Each number is 128 + 32 x the weight over its row's rms, rounded and kept within 0 to 255. Layers, rows and columns count from 0. Numbers have three digits each. The size before them is the row's rms in percent of the matrix's.

# q: layer 6 attention query, 384x384, rms 0.0945, rows 81-127, columns 192-287
# k: layer 6 attention key, 384x384, rms 0.0932, rows 81-127, columns 192-287
# v: layer 6 attention value, 384x384, rms 0.112, rows 64-85, columns 192-287
# o: layer 6 attention output (transposed), 384x384, rms 0.107, rows 64-85, columns 192-287
q81 102:124104116123167164128051111109094124113129109108094086141157159149117128141141093111159064115117063079133094114168104101112040114095148072141143131109121149129165123116112137151106086159151171074118172183116081158124154084139150084144092127108062111107092157074139051157102135121104130099
k81 088:145149119118108137158174127132138132117108130114110151103104122158139178200142151134132121134191130105108107157124111134102096139111080152113144083129111140209128149117079094142147140112154149148178116111182168134115079133129153145120167102105080094126160141153174105109122164143123191182
q82 114:143120101139092154137073200145089124093104108146124092116163158134119122134159088171144147104164070113148096165156118121111065134098173114120146081143162156121112093140115113083116113136190101090133172148137130198147118139159157130079090098106101118091132154113142105134068095148107100106
k82 091:147123156140091173138088171093134072152173144158126069121141159177149146129102104100132128135192118141132114182132123123130139101177147153168119119108087161132167182105148091152135149142154151158114140174153139069103179076122097158186125082131143110158103096141165117131148162144107180167
q83 095:089138099129135102102137086126130080149130126169167163106118184115132134119119119132112150102174198150153149172155125169100122152122108106095128109130146106137106113111141133108122103150070042143114065095153179218063172175138161141151157124140158166144142155147158139138128138147134084130
k83 111:085102096110138135119100171161097167075053062100112138161105160097160130135086175203126137164137135143110153132081149098120133116134178123188101104151155121151132103154157090101156155101117105110129139123120103116109070095130150089064116112129192103187146122106123136115150123132112165177
q84 117:051158156147177153103114156134148104130131135188160150174129165112133103022106142094082101076133091177101163109094130154112032154145133107099161140091102100146148106063190121147108097119152130079095081159120157131156173144100154154075074175150062118171074167124128118131119144165092115104
k84 105:149158110130146143119150129076091177129145079136143168137172154131172071115152133131109081106092169180120131128111097103160139171083064053090107169139084136138155090090188129129129145126114135166153145153142126172123109111182081184081112223100125158109154144117122153150209109138147151117
q85 105:143093133169112120132160181181085089092107157111113091072112146113088173107148125120135178112119126097089198118139121142100066130182194140155135122142137080129094162095128112106108136122174183086132122137163078150110144168124142147158111136123065131126100143148121082114103111104113128104
k85 125:167096181164129120122119181111083159113101139157174129180152117091139126113154161071060122109127123147132173056108145129072155107132132129083065152193092069148193136119114122092146104105189139110120076200088097094147135091131123128118147149172094119105069136105108127093062144177119142087
q86 118:087109113114177133062136203166132095085091099143120096120068103151101080102125157159108117125105080142134136099105117131157176195126127113112099157112147143116137106092164101164124080126122109127139144169161135083137146166092118145116094130178166092123095109149084136140166111165093108138
k86 115:118140078137104144081091171154147047144125147143135131080068136169113120159138186146107109109116111159177109137105136113093111132140113133081141127184104153175125143108184138143114175132146106123132095212089138092094115124099153160153090135161134136190071117127141113126128124124107154144
q87 107:171171132079176122134086060125156154058136128142145199151165116112113150129137130155070126158147154111174112206168152105111144098068138169068062114114073116116181140157142173104156112137169108135159101151181106140170113109127140165102130166168127096111130161142127200142118128158111043110
k87 120:124134184122173145088140135154143112087107104141114183113121100071076069121138140152105127096141050114181080135051106151103180140120096113119170124136121115137135162145169130159146111134161050179131134166134153115141173153155114109153144075189152098101128136106154154148092147111115097128
q88 120:177125094111137165105132081191095182187140137126143166151136087142113093158128155156129109148110085109133115085083095193164136167157060132123108151129111127157131152124157109145181162139181155116133139160140106089092074119108139083109140113191079119124156102149105152128125140120163164127
k88 130:204149104172117154128080123161169149183123117093148176130165094144131122195146142140107171123173132189124117158147070155158094133156051162131096171102121146166195138096145099198145119105163126155067174130116124130141126095104126133147139065138122107099148152128090134126149093123115139145
q89 117:104116117120153139112117135051197093156088100158118128114098153141114086091095182118152088068098104096153165110142157079083157132123169134070183118135104146097153129089040130158140122164106155120147068116142089155068201110111122106121080102150144130079125146053124092143150192140149131118
k89 115:162124090090134089146083123132120121171190111133101107077086097129074138122142139121167149074088115165031167170151134101170091156128129158115153152183166131104155148145138155132139080153115157143132110129114116141154145143172130106157057142123102206088119087038114132056128100072167134119
q90 117:147147124117152105145082122145128113138143119165088171122097116071146204153102118045106151121167086193121138147116155177117132172073123122177129074100074151188140194151165089069105103157092066087140150147107161129171111129105105131076155128157112091130138144125149108166105153185111127097
k90 114:208152118167106084131088116153175139160160171102128166119136104117165163128090111054135144113149099129125121152128142116083143139091161200162145138099111093128127096114164085066149110138135131093063144161091090139122086102161130095109128123130171118136149090126130107176107095121129114106
q91 120:103143198113101116160168088117097108178175170068160104131083112105107146151101146144117164095161141187111087098093101127144128194061053115084211173147088123116133113142097130160091084106141138129146166108138177145151117098112090125077169143131150053074117110099129184154172133158113145089
k91 121:114147163137111094148092135222116105203155185105127093106068098105121147122163164107096209115173189154169092102113130075104148151112091145077151106117113097133133116153109104122126103108175168110147112183087166090158100088133105153122147128159102075117131101122178176152168104212139101116
q92 118:137161154132081141125152161098138143168073109164164080099109153094136105129175173164083130105125159158108140104141194184110118113137139138166115093128100122145186109094153098126140175139089059132144124152091144208146100156151097200129149108126094143147116126110121147124149166047135150114
k92 113:140155157150110161095150118129077156118082119156168130087132174142085055131113143162080137118051165153148158099157180121117089162099129177163132100108036127101140145124112106122096095184096018141130170104105111204112102178115162150146079105149121121107108143090064144144099101100149135099
q93 118:142153172087097153145157131106159114106174145175139117079126120142078167136099167048077109094020163131133109087120140117118083151121119160126070098113118119114137137109103169075087109078153114102202149190133071109130078081136108073094167141141119130164188107143119125098135100130154121186
k93 121:049196074083128121113145100163142102188136106119120117113072110109114122167089161131127135051106162136126110107111180122133135146135076108165137163094170109149069139129127127068084149059169134088166127159132121151108120101169215111129127144085180110123148111102148124159133152129122160150
q94 122:105192139153133193171138126154194110144191123146132110124125162096118099109093093070161134167124163120143128098099128162136081089115087173111041176080173101136083085103150167126174096113127142128074095129130081101162180089192141123120115153119101171145149135170105049169126118106076166087
k94 129:114131097168124134150083100131147138091177125143166144159107165124125120077086108143177106119127125122066073118108098160153107138132096073161064195120180109066099139129167169145118139137134120121131213124133170136149108052176083105072141127123126128132082119190138148203114112166100142111
q95 117:128107176165144092113163095122094119080124185061116145131165102105145154116136139152157077116141095116120076147111152158130188124127134148122121142129083138133120119137162139171123107069084185107161126103131103087158152128100097128181113126189148108133160086128105142110129211162066098094
k95 116:164067097156102174144161143173113117094107160081152147082191108122097158111131159166134155087091166151110124157079105118135152170101132150135119146117115132109129077068142127175160101155104136134121178148090178127122123112051164142136154093160111102151132048179149165145154160135115080069
q96 114:127106124112142124113116091146131130134135104138124150136153132100118190132108055153137161112112111124161116154143078150143148140110157124138142163153111127135143127173127087078190153071132067174168130105152124164142172152135128115076147061154147198137138113183119115137182081091160173141
k96 120:123114106149156086131141188094080112203204141146138138164149146109125152111073137078098126097129155152139071101182112139153192108098095212109123194158126119119095119166147099091085105104128141160047145163109062125194132077151143143109151100155163094169129108092164152171087089174151191084
q97 116:074113133103115082123073100078085130086153122151118131128136099098144170111084176145167133114156172158100129189151065113094103110158147055129139076124200172146098129191084139107126097178146128141060107194161119071121133133122124162121143121136148153150158165160140139127150070121174122136
k97 120:106121158143128087152151100119139118115169139098166052101107071149084133147057121112174067188134109141133082149136134164123116129142102141086104162094119110133111137105076124083168048141126139111155102131135108067132077097077181087120117131102112164135204122142169108154129044141175103151
q98 118:120137134131089139155121085129165121095099206136092113157105156126140133153065101118105123121132109134089095125144165111151128090071105143086144215073100098153113140118135159157125122136170118032168127116129122121134084111097147138095105095150053081157139110122090168123138146147099125146
k98 121:127149116120133153143122116166126123080076159096127157053118150112127110124115149107107080080139098133080137113137176136143075105144055111161163122112133152098162167069146129126045143081148092069146093115172119108107081151167090177111087104147110075171118126077081109170132188130117157122
q99 121:062058148103129147127154125129080179160119117120106081124085064040182156129125105083163119152078121080088147140086096172080161148180122130154167111181157153047118101123116152115127114090089152117159116075132113156074151124088178173095098160075135105102066100141126126189121131107119137090
k99 123:124110123125106092151138153134137161126121139176076073171113107098180096129126132126129129103105136115118135167121092130126138044194114124142104173104123081062093150183121129044154144143113197125118111071137094139133088138073193182147155060126161176138113129199137140142048146140090141063
q100 114:084085138101132151119098093150147068126112139120169160122135097180105117133159131138120138101156166157155098215126123171107082136156094109097130097205136102135076116138115088140109121169087141176132083135047146087131145149167152114114138155104028160094147091128134122166148160122165135148
k100 119:111137159132094168125164119104142165107147119127141071120139140108092077088100106127114184143157114133166145118113104097126116172132102145080035042168184106172097117148130194179122155171106102167166120118147107102147162111166148111080121149181101147165126122141127121138155141140097165120
q101 113:192101110122095110107117151092129106117092127086118153163145138091158183084141112053133137115128110106078141150077084141094085125095100182129142099138100167125098087077155105148127121125098101145176099040155129144166175109159192169082115131150155196140145088148171195153156141116111083113
k101 115:130134153075103046090106045175186128159092123143153158145100139159153172021113093058136175137111138111115145122135154099109118117154117132138135103156175158167070142121164158146097166070146089107154133072127079145113129108126144166110160157104107118120179054148189137141102142146143132174
q102 125:160164102140122165159143111133161100083129174164146129121177135157085130103160140129203158130100160111100128113084130118088095112097092104184152121096117139126113097165148120099145143132206106119117180127174188231133138121077065119134122145117117111115148164168089097126144121141122100145
k102 121:153127073156125130131108133154166108142157127102080154118123162181134146135125098129165145157070122075083097096120122119089139118098106131143207086092137139077093139152109195141126125156142148061104167114134161131109129152102106143193136169120102127127135141161161107172170111093091084125
q103 120:170149201093086163131145114178120107141149064137099140134133082116104159106081090090077077164113197117145152139119111124150062159103159113146134130102098152113110099153153166120079109144124081107123096123117168163134122136158119093152103147149098127094099139079118153167166089105137142055
k103 123:144130153087093134126103137110162142133155098086170144142159118073129089075126141148104179117101205136098149150117064135104080073083110095087146090119090128165130105195143122142136125141136115136140129052160136167110105063175136129124160139127115165153122127168134128111146093114109161112
q104 120:150108095111164141151152113155125134113140229136133149084040164118097140136155143122139119145084185142124154133070104142131140175109084154145061098122132129109107112124100076117167071097148165171085149143135176112079117090146126159106090175137172097065113082075167106133131093166129096181
k104 118:101125145196140121079140143092076136122149123098186190084081145160092080126155143129132129134080093098149134111109134147114158179132096106139134098090137063105137085128117102118088131093166194164066187134115113115128054085196173134105120154100180143129177095049159158154161098131130143139
q105 121:117058133148077121126138177157153176114109125109179231096148132128160111077171146125126125137126106132114140110116157171114134097118118123157149118158164166048155165146157165154080053156090141063111142101152098151180143094161104135108111129119154146163126104097100091119147070122100128085
k105 118:120132200103101111144064157104092209142072140143141088086095129142103183156164106129148172135127093113202172157154189194131173080121149115206190110140163158088106205142187098156130075118062146098103123128139096177114119129079110122104134120090162163193079126189163064099119129131077134137
q106 121:164132178157106106120142111127152064149107197095138087068133164212158207138155133095122102129077126101140154108141185160144194193117148128129118146161162176162157176089063123069204108179128127158161182131089209104061130143132152105131174135121147095176115084117168137099141174181101143136
k106 124:141179114152104076090124133114078128124099175101114154100102148147129171120131103169153112148096124161078080137123203182163160197113204145129115167134084136131161160145114190127151144180178115132162159179132129177117167141111119106152175116088142100140140136140158186066146113113096117166
q107 115:184121083199151122083144153144102054134171157128101147119135121167062095183071137122113062181103135139101155153088146105080123129088126056128096189156141103148116111096113089080100105179144171081136145136133125092081149129164097082108094159162102079155106106115118156155155151127163114118
k107 119:129192106159140139142120095131095120138132127153116121125124173086096090146071085148087132086100103126121123129114215129120069118110065110110101102181114113066119113172095144107103149143176100067074177157130116113179128079168148110178117147120061096132152115135159174121125155167129129093
q108 118:079108147115093134098128159130112071145117102111066112069074102155132122104106122058139059109182144092125104130129143149109152141167128178099122166123101160149155108038153098127120048172080181170079094135149070106086086111105094114152154134179114082138177144137130123134087108111114108123
k108 117:151080072140112137137135164075149128141154076067158118128121127142162079134130150129124158128153151152127116133082140179139115117121082149143160182105113078167108166004120140157156070208090152126112180157119054136103156132165124076119139126196137117164123111145109132115149103110137181102
q109 115:079137151183102118145087109120148113048121112121083159166149116107129140177109101139164107155086148110092160146169115125142133144109139107118098123128096130151101099090146125106071059157065132171120127105112144114078102075129128147088137127116128119143181136114157059100081166104148139091
k109 117:106144137188127193165157121150135124106122090154131117186121118188114158140142142125145130141095065160117106083126191091144131152139097156150104056149152096089105125092140051102127114156079153180129112205109133181130129134162103130091101137026090137117169133158148139115110157130145155145
q110 120:139145203125132155179084086134102160124141150124151066161119083106156090083179108123198125111091117127143169117112100173147224117114142127146056152116067133129140172124080134104112118135102126164073079185124132184118105101132205149143131109079134193118129155194088101115140153078122113121
k110 122:088116130125119129136104144099093129169122149129123162132130109122165158023156137113168138136086162092066095109069124175120183174123113163129125095127047085144142204099093106102125150193175114080115094127129122126115118142112134154129082116076116167106139103159091118109170133082137128105
q111 114:125129121132138177098094141184132102153150101134111094118077110136138140123123111136140153115063152133141096078129070098101130112137161083115056142105094093179073106178158078096108183109126055110155088102135134101103090090139098181109086059069122151123103060113166093165186134128086130141
k111 125:139093153097149173115071115160178139160142158133134115125082109128171103153074123170079099167076131171120117091155115137145140059143123150081121135115100096145062106109167148062093132121121152113138152083149138105157151089132098120092157093055118172089094113129129108115142202145107117118
q112 112:139122063060141128142139083081132112153092127159187128135108139127182050070128126065129137148088078118194141172146167181118105106109188093119118130157128103156122144135222115123117112112133224116142172153114123153133120173090131187104149111124134106145094085158131109176083165165081166120
k112 119:098110119109123124162099151105117156119138126138106091145154159143182140112157156070096178119149109050170113156115191143136144130118115155129121097116152131091156150153198160142131082157151131117122109114175159145103066122139184159184142127129111151089153162130149212124157085136105155191
q113 114:148180179138153149132133144102106130147150161127125135104172049085070138139087127128164161103163154152133190121131122082128101137174144104185124127115135147147133149174153143123145111149087156104149154088116120101195104066130120084135089159108166108167106129100120120101129157083178079105
k113 118:076134129165139195132125141177117126131124102162132138161164151065123134157180122159126145097142160077116107135109102120145137104123111110142134092122131129134099179162155198144108117141089089101149149180129138165172108152110189144137080099144176155126070143100164126131101143123165112116
q114 115:043068127107138076125104163104123123097092105115142188141184119138146121119122160133109136164158095149083136152144114185121169120118135085157116130059105101079113161107142151119100121162137113165144112073124185062194138161162089117144111140152128089133158184118167154138118129087086063140
k114 119:130102188136136150147157120163105101127112142135093183117141134088060161078099081158139148138118150139120098150151105105070236150146130127126062125174060110124164181136136130144142107133157061136157129152171159072149182157122111106140112099102114104095107124161156183152083130147085093148
q115 120:116206135204110099152096143126163145152128116085131101065075113118125073153153085140128171102111158170123136076042106048119203147111064096072165150117149120152106136155186105155108139135144186152175075132138184241092117145148165131154126087161097121188138116159138125124101089104137097178
k115 124:142167110167128152081116137124181122161096116134081136130097122095136125124147129114108104104157151170074153085096126081145176143136064057150102090158098120127138131162112122153146113144110157076137068130116166166135129106127141107205136081226106107153121089149114142125133089143151107124
q116 116:154115154131178185137142187068112113170152155129148125089139135197105162095121132155124098155147196076096181137100020130140134118131169088156125145132181106137148197172133111099154155126087157007165100128174138107126167135069133140127153125083123107141151077092114154150105083155108122102
k116 121:081143131124159123140098128135152080138172164128027129128127176188162136100154163107117112187144162139137176112124064157130181120110121136090111145126145098102137177153132145143130129107102183082161094143119150124086191125105147176164163206057075130111150082143168119166143120144177115115
q117 109:085143148156115163133114167110108114096100070107089169101155101143078067094164113119130129102190064126150054105114130074136130167093129090124126148135133123155127173106110133110103116144063117102153138185109075121224176176087082116161148110079153166081180084130141140105163177135118139121
k117 125:112157153136099137173131164088180099164158106144191089072136160181093116128127176108075181114106102122182082129156103103163089124197086124094123108136108096088148193117136093080056118107154086119102149094196087127126199153096087110120147097161089105153101090112140091066108207163128081173
q118 118:084144151143198117133180112057143163177188107142104117130089157181126121146112106107092097176150151132213170106092076117096124168130132085109123092113157117133079156136122107115092140145162112144084113115204183107161144123074115170138151190134137120109086206133069111137116095083101202102
k118 122:156118146177151119106130155108120079080179148153112199149156135092114168124088143064167127164129150085118137066130091141075112140120202165151162099116189165124084112120186168114131095111169148142127137118124151104071231117144113124149131163113144128107124101084131088164110147074131137086
q119 113:108124132098156162149085093143132124151173135084112122112126133122103087188142078084087121148153128146119160112103126079092138074104102123121155160108146138148043064169190166176153111124158138089198117171121076139149135169069047097142104140121161072130104047131117138137153162204153148124
k119 124:098129162090159121097127159130140139132122186081077124148067085106145079105110095093092076143094121139111178185131128138100122078158135121137174149128128115121105094164151095136117063159170185070154074140111098190149177135122151139147110135142106139145074102136172149092162122133108113107
q120 112:142095137152198138116035095156141095110149088168134141176110133087101141176130075181108104189117153163095125107231150143103092134116133149124134158109110148138154121126174135141157058077180165139107146102076155107171122074173143100086115131203129140106120134119132160144152118135117141155
k120 118:129141155160103120166074077156084092128148121095196108082138179100100168198118129110148115165096152141142063073155115140121098108135102092113123127107147135147108158165089075110125123136142164119150101079054130113072179148158092135157093113186097105105152105145152111133091105155091133086
q121 119:127106141152124117111068153170152070145134154145159180108134171129093150157126087135110147089140117171131121108100157128115092063117130098151129087128111117119154111130139133089177127105125142152098173150125170137117131153117162115131134140168111124068143118128176113150147140133103096115
k121 119:109122144083084103165129107173183088230091120107088199125141195133068095136074137145129127128127138155168151173179074118117062068139203074084146098153098129141139087111123103125110096103109132160096122161154129132138108114076115159149132119161074096121154126103137125129153090102127123146
q122 110:097177138116122154115126106119094121116079090113174185089100131115120128164161115141181189107096150130108119110092127076105088162100115114151169138108099163087114123125087101098109185110109168136149095128106076152129130144155107111075038144131123149118093155157131154140102171108099127123
k122 121:138138072147169120114123125201117136129099108101131093158096199128154127131078130140168186118169128152144096126076163062172104155124129072159152089148118181117141122130108139160186111080183159145144176164105089120133141089108147139054117101191132183154090143085142190127121117127172117113
q123 112:129099123126147130131077094153096134165111161122130105118148121141115157122093131111124151128120111072178174089150109129188111099127154097117135047092142152145170136070122134141118144105134079145162098130144139157104212160194136098097161141161088136122106124093129151081045120165091145137
k123 118:147119129086124100155154145106066121139140131120136129114151121139125118134079154139155124160079123134112146118190138149170107123172148158165128114132181054111131121090077200133134120138146136206137037158131121137093125047097127140176145102080084124096058166119158133074117125070125122037
q124 113:126117074124171122117129081151154098143103131082102111166057125128124138143077122114112153120126124140150116081092188149101184159128201103129090120109081066110124160103186071117181145087189178161097117177077095103156072154201113146152084095101087101121089087157111099165120124123102057120
k124 117:160126081136174149128167168182132124169092192079117183150053138146137130093151118131151152146162150059095140123103125164094116137102180135140148123129047064129096151094139090133143063080050121135159116112129100117118149143143154117187108112109138100080169098161142130091129167140133098157
q125 123:116131123108163150067167111142156129159088145113103163092097134152113158067205085176139093170045140134159181114159158133131127127126137095113130118147125170153109059101058139126142138132099131151177121089125175101121108176145166138087141154119138117110125112089146061096121161175132116142
k125 126:135118102188135127009097112141088161148109139110091163080107123100147120130169172196146093129040129130157149107137143116151148146161155144125133102144129151120080084117126102137184099186141111150162196141116152134126131129175097134108136084129092137107156213087153113173142156158186082135
q126 119:160086126165118123112109108127145104107167087071120154128149071106178205064100146124120157116084150137103190133129117084072151102048162114125168150145112093135094089147175110165093137157132110136125183123113174071146115182127109133099111141166115076105101169147148088128133131145099149095
k126 124:189129096116094059151128096147109138068087138092159135101135111099161132086052180127122120174168131132137193120154147091114179101085131087155134158111167118118116088137122136115103113139107068062143184170088153106135148163102087099090135142140137100110084100130121129116087105147126120132
q127 118:098114093138168114154113101150084141144159073053090119142110197120140111130085152135150157145072108071097143106149088087091115160130148165151136192154189104174160125087192118095122116112108078132171160152128114089176135128136162159074117134127152076070180091127103092103126088119151160130
k127 124:111110096099179127146145098156141192104127125141146115131121131167158164093170083093157085148096091178127160134192119132103164105166209157100141142174126165169127135125138185116116146117144133139187148140129118075143102172152189146083142123113143070053160140143125150160152169100112169161
v64 106:114111135166148124161150122159123156113104128113173115107165140123167092123126153146116116093149137123124124143143167036128112041131138104066105163102141108147076191153064154083113113143099129073116114124138108131193097175177076139172146170110161135150122095143114139120139102165132162100
o64 109:149150108117104086146149169080136095064145120157142149144106129070107136196159099167181154135087156173050097146167103129137189217076176112141167131139115116103172118193157146127175096104115120075122146141084181147169144139090105096116146088115084081085104124101092086117137151113108088164
v65 110:118118091130112134103130097125057124129105165105165166110143060169149100106088123092138135136154093101117124116097122125094132138100145126135159139160083138156138087071082147111135154132093148093051102068166119148178187156191057083133135112094135121141118116180125126180145120143128169119
o65 113:126095083134132090104110158136133100111146082093181069113155178149146141178129090135093142112144097171110095130151180148153155103133122126141082070112122094119131119121133157180142061129160134124083207154111132105189151104123138101136145102153093118166191124174124157143176091142095148097
v66 113:158136149097126120132133085211112137148171135098168115102078115185070188098120119144139103225116107176126150149086111071101124181095152121105115140096112139130145089118142128120173165111170108108155070104146087121149114130135085127114087161158153086100117179122123142125147142148043088158
o66 115:117205129100199165173138120121163125105110138090119109112216150105134134128103187148095177171120166091130131171075116154138169135158130160118118120166157184090168186150148103116126156124119173114122093102161121161168089116109147101134153099140143111081111171132138069124204120107129105128
v67 115:110142153147192211091091116154145169131097105092115147105147127147091116163121084115106151124116056152158113060116074094121172089145125157168162109098113132114170103113182131094087164157107180114185091190115120186101180120134091134103053095139084171114104097080180082102099101150133120125
o67 113:072079139103146085111099146105086107138113144121091130150129139132097112135206138098134169121102125112147186140114145159157063126158149111092114173102076178159145091105107092110073122085139096119113104105149166120097159095136117145113144135080130118145129080096129094149143155112126128162
v68 110:176086092160089137117129157068138070083109075141153131120095118116190182096150082096132164140113149131112071126098140164190077019140137144092133152127084138107137118124120146162111150113139169080208212139100109131128181170136083110094123132150079147131171166198146134190110140108165172103
o68 114:178087134137145119161152088137118184094154174091119105171174092083191144128081149137105111145083100109114119131117159111081140105183084141166158131176157103153122092169163177133136173109121135145107145107110087182158107087119142078100111142131123139098130084110104149125157090127131178151
v69 114:081138103154088098116180120125154090118152143145088167127081123109162092145142123101103165115091128128133145130151140116108122155062089126208115125138127133133128070123125158132103176081138099167188164080098117071113128132110120119146120134159176108103067107193156089155131120151122087154
o69 112:147119115145117168102155145115131163177209183114093055255173082085143093089079132101159120136209126125078093093126161122153114153128169128130155123086097126118164146172125140117150105116136150109100114113134128040128144088138127157104123160139131153154088090116098100152125137148146137097
v70 108:103168076138132120103100147047117151144135120099131138133180132121118085148202135141116124154150116118132142126166208104146121148147155165156119096113091158112137179135113058105093218127076116146155102208088140139118122129092124103156085185069145073131156154106167151120185122151150113097
o70 109:094117156150113175099128141130119134088128114066161100180137070159218122126172141136080083157105104118136087166098119131155144114158123067126177175130163083136123133160079139109144151128216124137164093070074114123129144161116132080154071143172135102123102108101140115109148111135144105098
v71 108:130147095106122191112162103125136126108116150134107119161116101114154152197143080083148131175171095131145098165067117142133067157116103151141116122123114114129037131138133139083076139144174168130125144146109147050076189129172093103168106114120086132085129124141119174151056122112153141126
o71 107:150193124158111102178148106100083092188108101103134171155145141143147200106132112110075133177097113127104142113173140140117076138105183220128128155064112137097184184138160137134119086151120111162183190141106092103083173119150149134144111151111075086139162093119117142120090127089127142109
v72 109:139114170045137107108132112136109093127135128083154219078129178057118135084102096153146136121123057148130162107098159136127114154131106167085129135117150097131166123111101169095162131103163178142130126135138101137188134130111051080122073091177132173126082119081146081127133173114111172082
o72 111:157081186090105110222120137120090176191120151218116097134109132093154095206116137182132097158144159102131124149180120150135140106110162151196122119011120112127092168080136139118153105163177119112094131117127131104120069134114141087077118101167129126147106171108126101155136186150169140078
v73 103:180159145089161182116109109090132132147115154163136097131136085167126124100120179090094077112144148126114111077139098116155102109120144114125114102112164097108108152141097139134144140086154092127108094153131148175136147176141133118159142130106127125143103128132100130152110190196147077154
o73 105:139088084098096140138089106202161133132157166049142156090156164071104114137137157121105071184113149120133143158116125142127094159179127156107140113202170113137164139102121133095095119143140132123147085167130127157113139086140177129148159110171088120130171099111182115112165177057106110098
v74 115:064109045186181113150105153094123179120176154123151157111113169121134150085115168196136128080129160091115100130183124105213134132149140086090126110108135134163160155173150181129168139142131158130201191103191115154169129095116078125087127124119173166179136104131155142164109143094070107175
o74 116:094097155159131131147089103082145128113130104138128071178098131197096103164099147100127020148100091121155155122078153104114174145115183134114135150096135079118093145116153157150179093145138151151135129053102134169153121093170198153084192112141143119058149119125128100109123148084126115064
v75 104:114114138056153097141141145152149198111147165147123185120108107129154065148179138186086134102167105156138097089165106082119145100132114083129072193099129111159142153168112104120095128160129178135127117122248162089184136093075200142148081071110096160121145126154074036126134070191165105114
o75 110:149102116120122183136144130119138151102087132151134118105112155133092116164159105148092085152150171163136185129148124134101076162214119045103161110117118108064184167089158164126133130100093123122084098146134110065088120153136101180167155101096089096122063134142102188077068165055112171108
v76 111:167073155133071102124101206131112121081149078159121131114087142120114162129136066170118124170168195143131165141090179117119164138132149067131129163167097108119081120157108091080153160148160163099126101086118080136137066166110119083149075114102163089202152067113064162184078135074118147096
o76 110:139171164123101124144168121145182114157116132183157110113164139103182152053189134142136122126096091175141074159112082093178157098091119097124132089164075129087168174148137120123128120169113141110112124117115124174150119075144167119116101146050119157141128096196121104151175099161160159130
v77 113:109130154080132069165104131159144146169120093130163143100101175082165103113137099078125140200165109180161152127169114111100135128118138105135092140105093111127144147074107122141154134136108097103145151132099154172118135096124144119122127136136112145168099117085123113086148131152143171113
o77 111:136131084147205105110105146140090180141167137139081123099123142137146145128156143192122150124099157123178113141041116125118104088095119167147144152145149149091126134142105138107106135157138106171129113072132037160148104139128142107153144115133139070193102117107090101084061119197163159108
v78 121:123109152061129230118124121159168072145112150146157103145185112137072139115124167135093126144118075085138150112113096093098086186097145166177147165181100131108128168111112108172147110156073152154089095106167090122138108072106151122085120152164107158160164104115140099155081168140151166150
o78 108:141085131118119130073130169144121117145141093156149082096110144120142124123119151092204126164145107088185164165168178127106105058104151120086107072181136133142217131119095158147094110197184144083060136127094155144064104146139138057140119112149152104099120177137109160141089105136142128132
v79 104:147084091135182148170117084113097106105135111156176142225167140093170148074138085122172115142146133169145133187099122132118152133092111122154147146074086186126140130161168132123143085134168105099074143127145162156120104107173146118116149115128139119113115143152075122102142128155239149144
o79 110:111079108171148104100089055137134163115078151130086145125084114120135060158118125130118154142162091124149113054108139197104139118145116108145130155107163108124063112073122194073159062089095124114155168104112120156190146119167076112176139135130123093128066132161178150067158149102093144107
v80 112:098126123175142099145147126103133100150114145147077171118095114154168116148151100143182120177146126122179099122151079149141117197178146081118089148163132072118151149115117134146106108052101068052092134114172149165121133097091127132151167136134171191161114133117109130160133172144124174085
o80 108:100059157123112084112148157128159099137121124174167107127116129132093146107148149115117111117107093095106143121132112146099158089144127163139190166117188147150136156173117140131106152179099128100077157138043080133140108122170071129135136175185117155240115191090118092142102140072096070097
v81 114:083140136142142156122119074145125163154119084139081158166160126141073105155133096140102163081113179168091147124118154109159157168114123159144080096126091130111162164168169124106084116070111079098147151062120111139153109107122156140056152115191128150107133202132146116089074104171085129130
o81 113:153151168113086131137166129112138135140110161135179104107084105114116160141085142149168131181134172089084101056142117159119113158147124096138086136074157110164118122069142062084107174105156112130089131114148161170145163068141182122048164104049140110088149077166107156134100127086150081166
v82 114:076128127131116109150133181125075153122125117127146146150091186081065033085119091149138142131142222113160123063179113080168148066126119128204068108119162160133130131153135109156116142116160131165148107148178108067088071138112089143153080109107184152103131136135193122129154136151120146133
o82 111:154123081147118159076120134120179114119115107138106137164144111090133124169139157159176110082170116091071124181086129126132097154133112123126130158077125112095188137120091131129200141122156132120125079108139083123087172152111187153162119158143136140100099138117168118107212126102105086124
v83 112:090107140072097139069206128115095142156128137120168162135153108178148192089158081152099153142174078147116141152122143139137083069138138141127113122173091133154187090099111085147108127159138126102050145145100085127199107115136112105152107118148083121113135158143143105096129126118095113132
o83 113:138171127112154110092197165141139101198104094132094078088182107120114154110127128141144173095090122135117140129087154070171142193145112136074156141135165120154142090143126118086159091103137103156136167140090189158080124148137134100096184061100165144088166108175139115157097205152087148148
v84 114:157111094114083116162149145114124069129195146172138167192111130113134098168173139098129130138173119151130127154087110172117190083103092145107113090091207109112131156158185165129153143113166122128144190156094158144162064075157163147184147136133175159166057117134140198162147102133154139153
o84 110:058147142197150144133161101084138197130089103117094109150103146169132132115115171119184130180108123102125105165174179119159125155124139179168141160144103105128130118117105133108065134105174155138077134127093120140119114172086135152109117140099166148181154065160171169125181110115088190142
v85 102:062154114071186089098115125085119142107159083157134179125147073134094063133116077099128121141138135143086150099218074108108182120148125104203167116112088143115086131117125118148059097161111107069191055140099091156174116058146173115077126156142105109119136127119161145100144112097111102130
o85 106:123117134156058156097120182169145121151182119114169131066117105139105115116120118167145100150110116129149084064082126157097125068092119109125147095155134111135156118195064140070135092134176204154126170103093156094140146085181138135105134137134129084146113129109109116105124117118164156158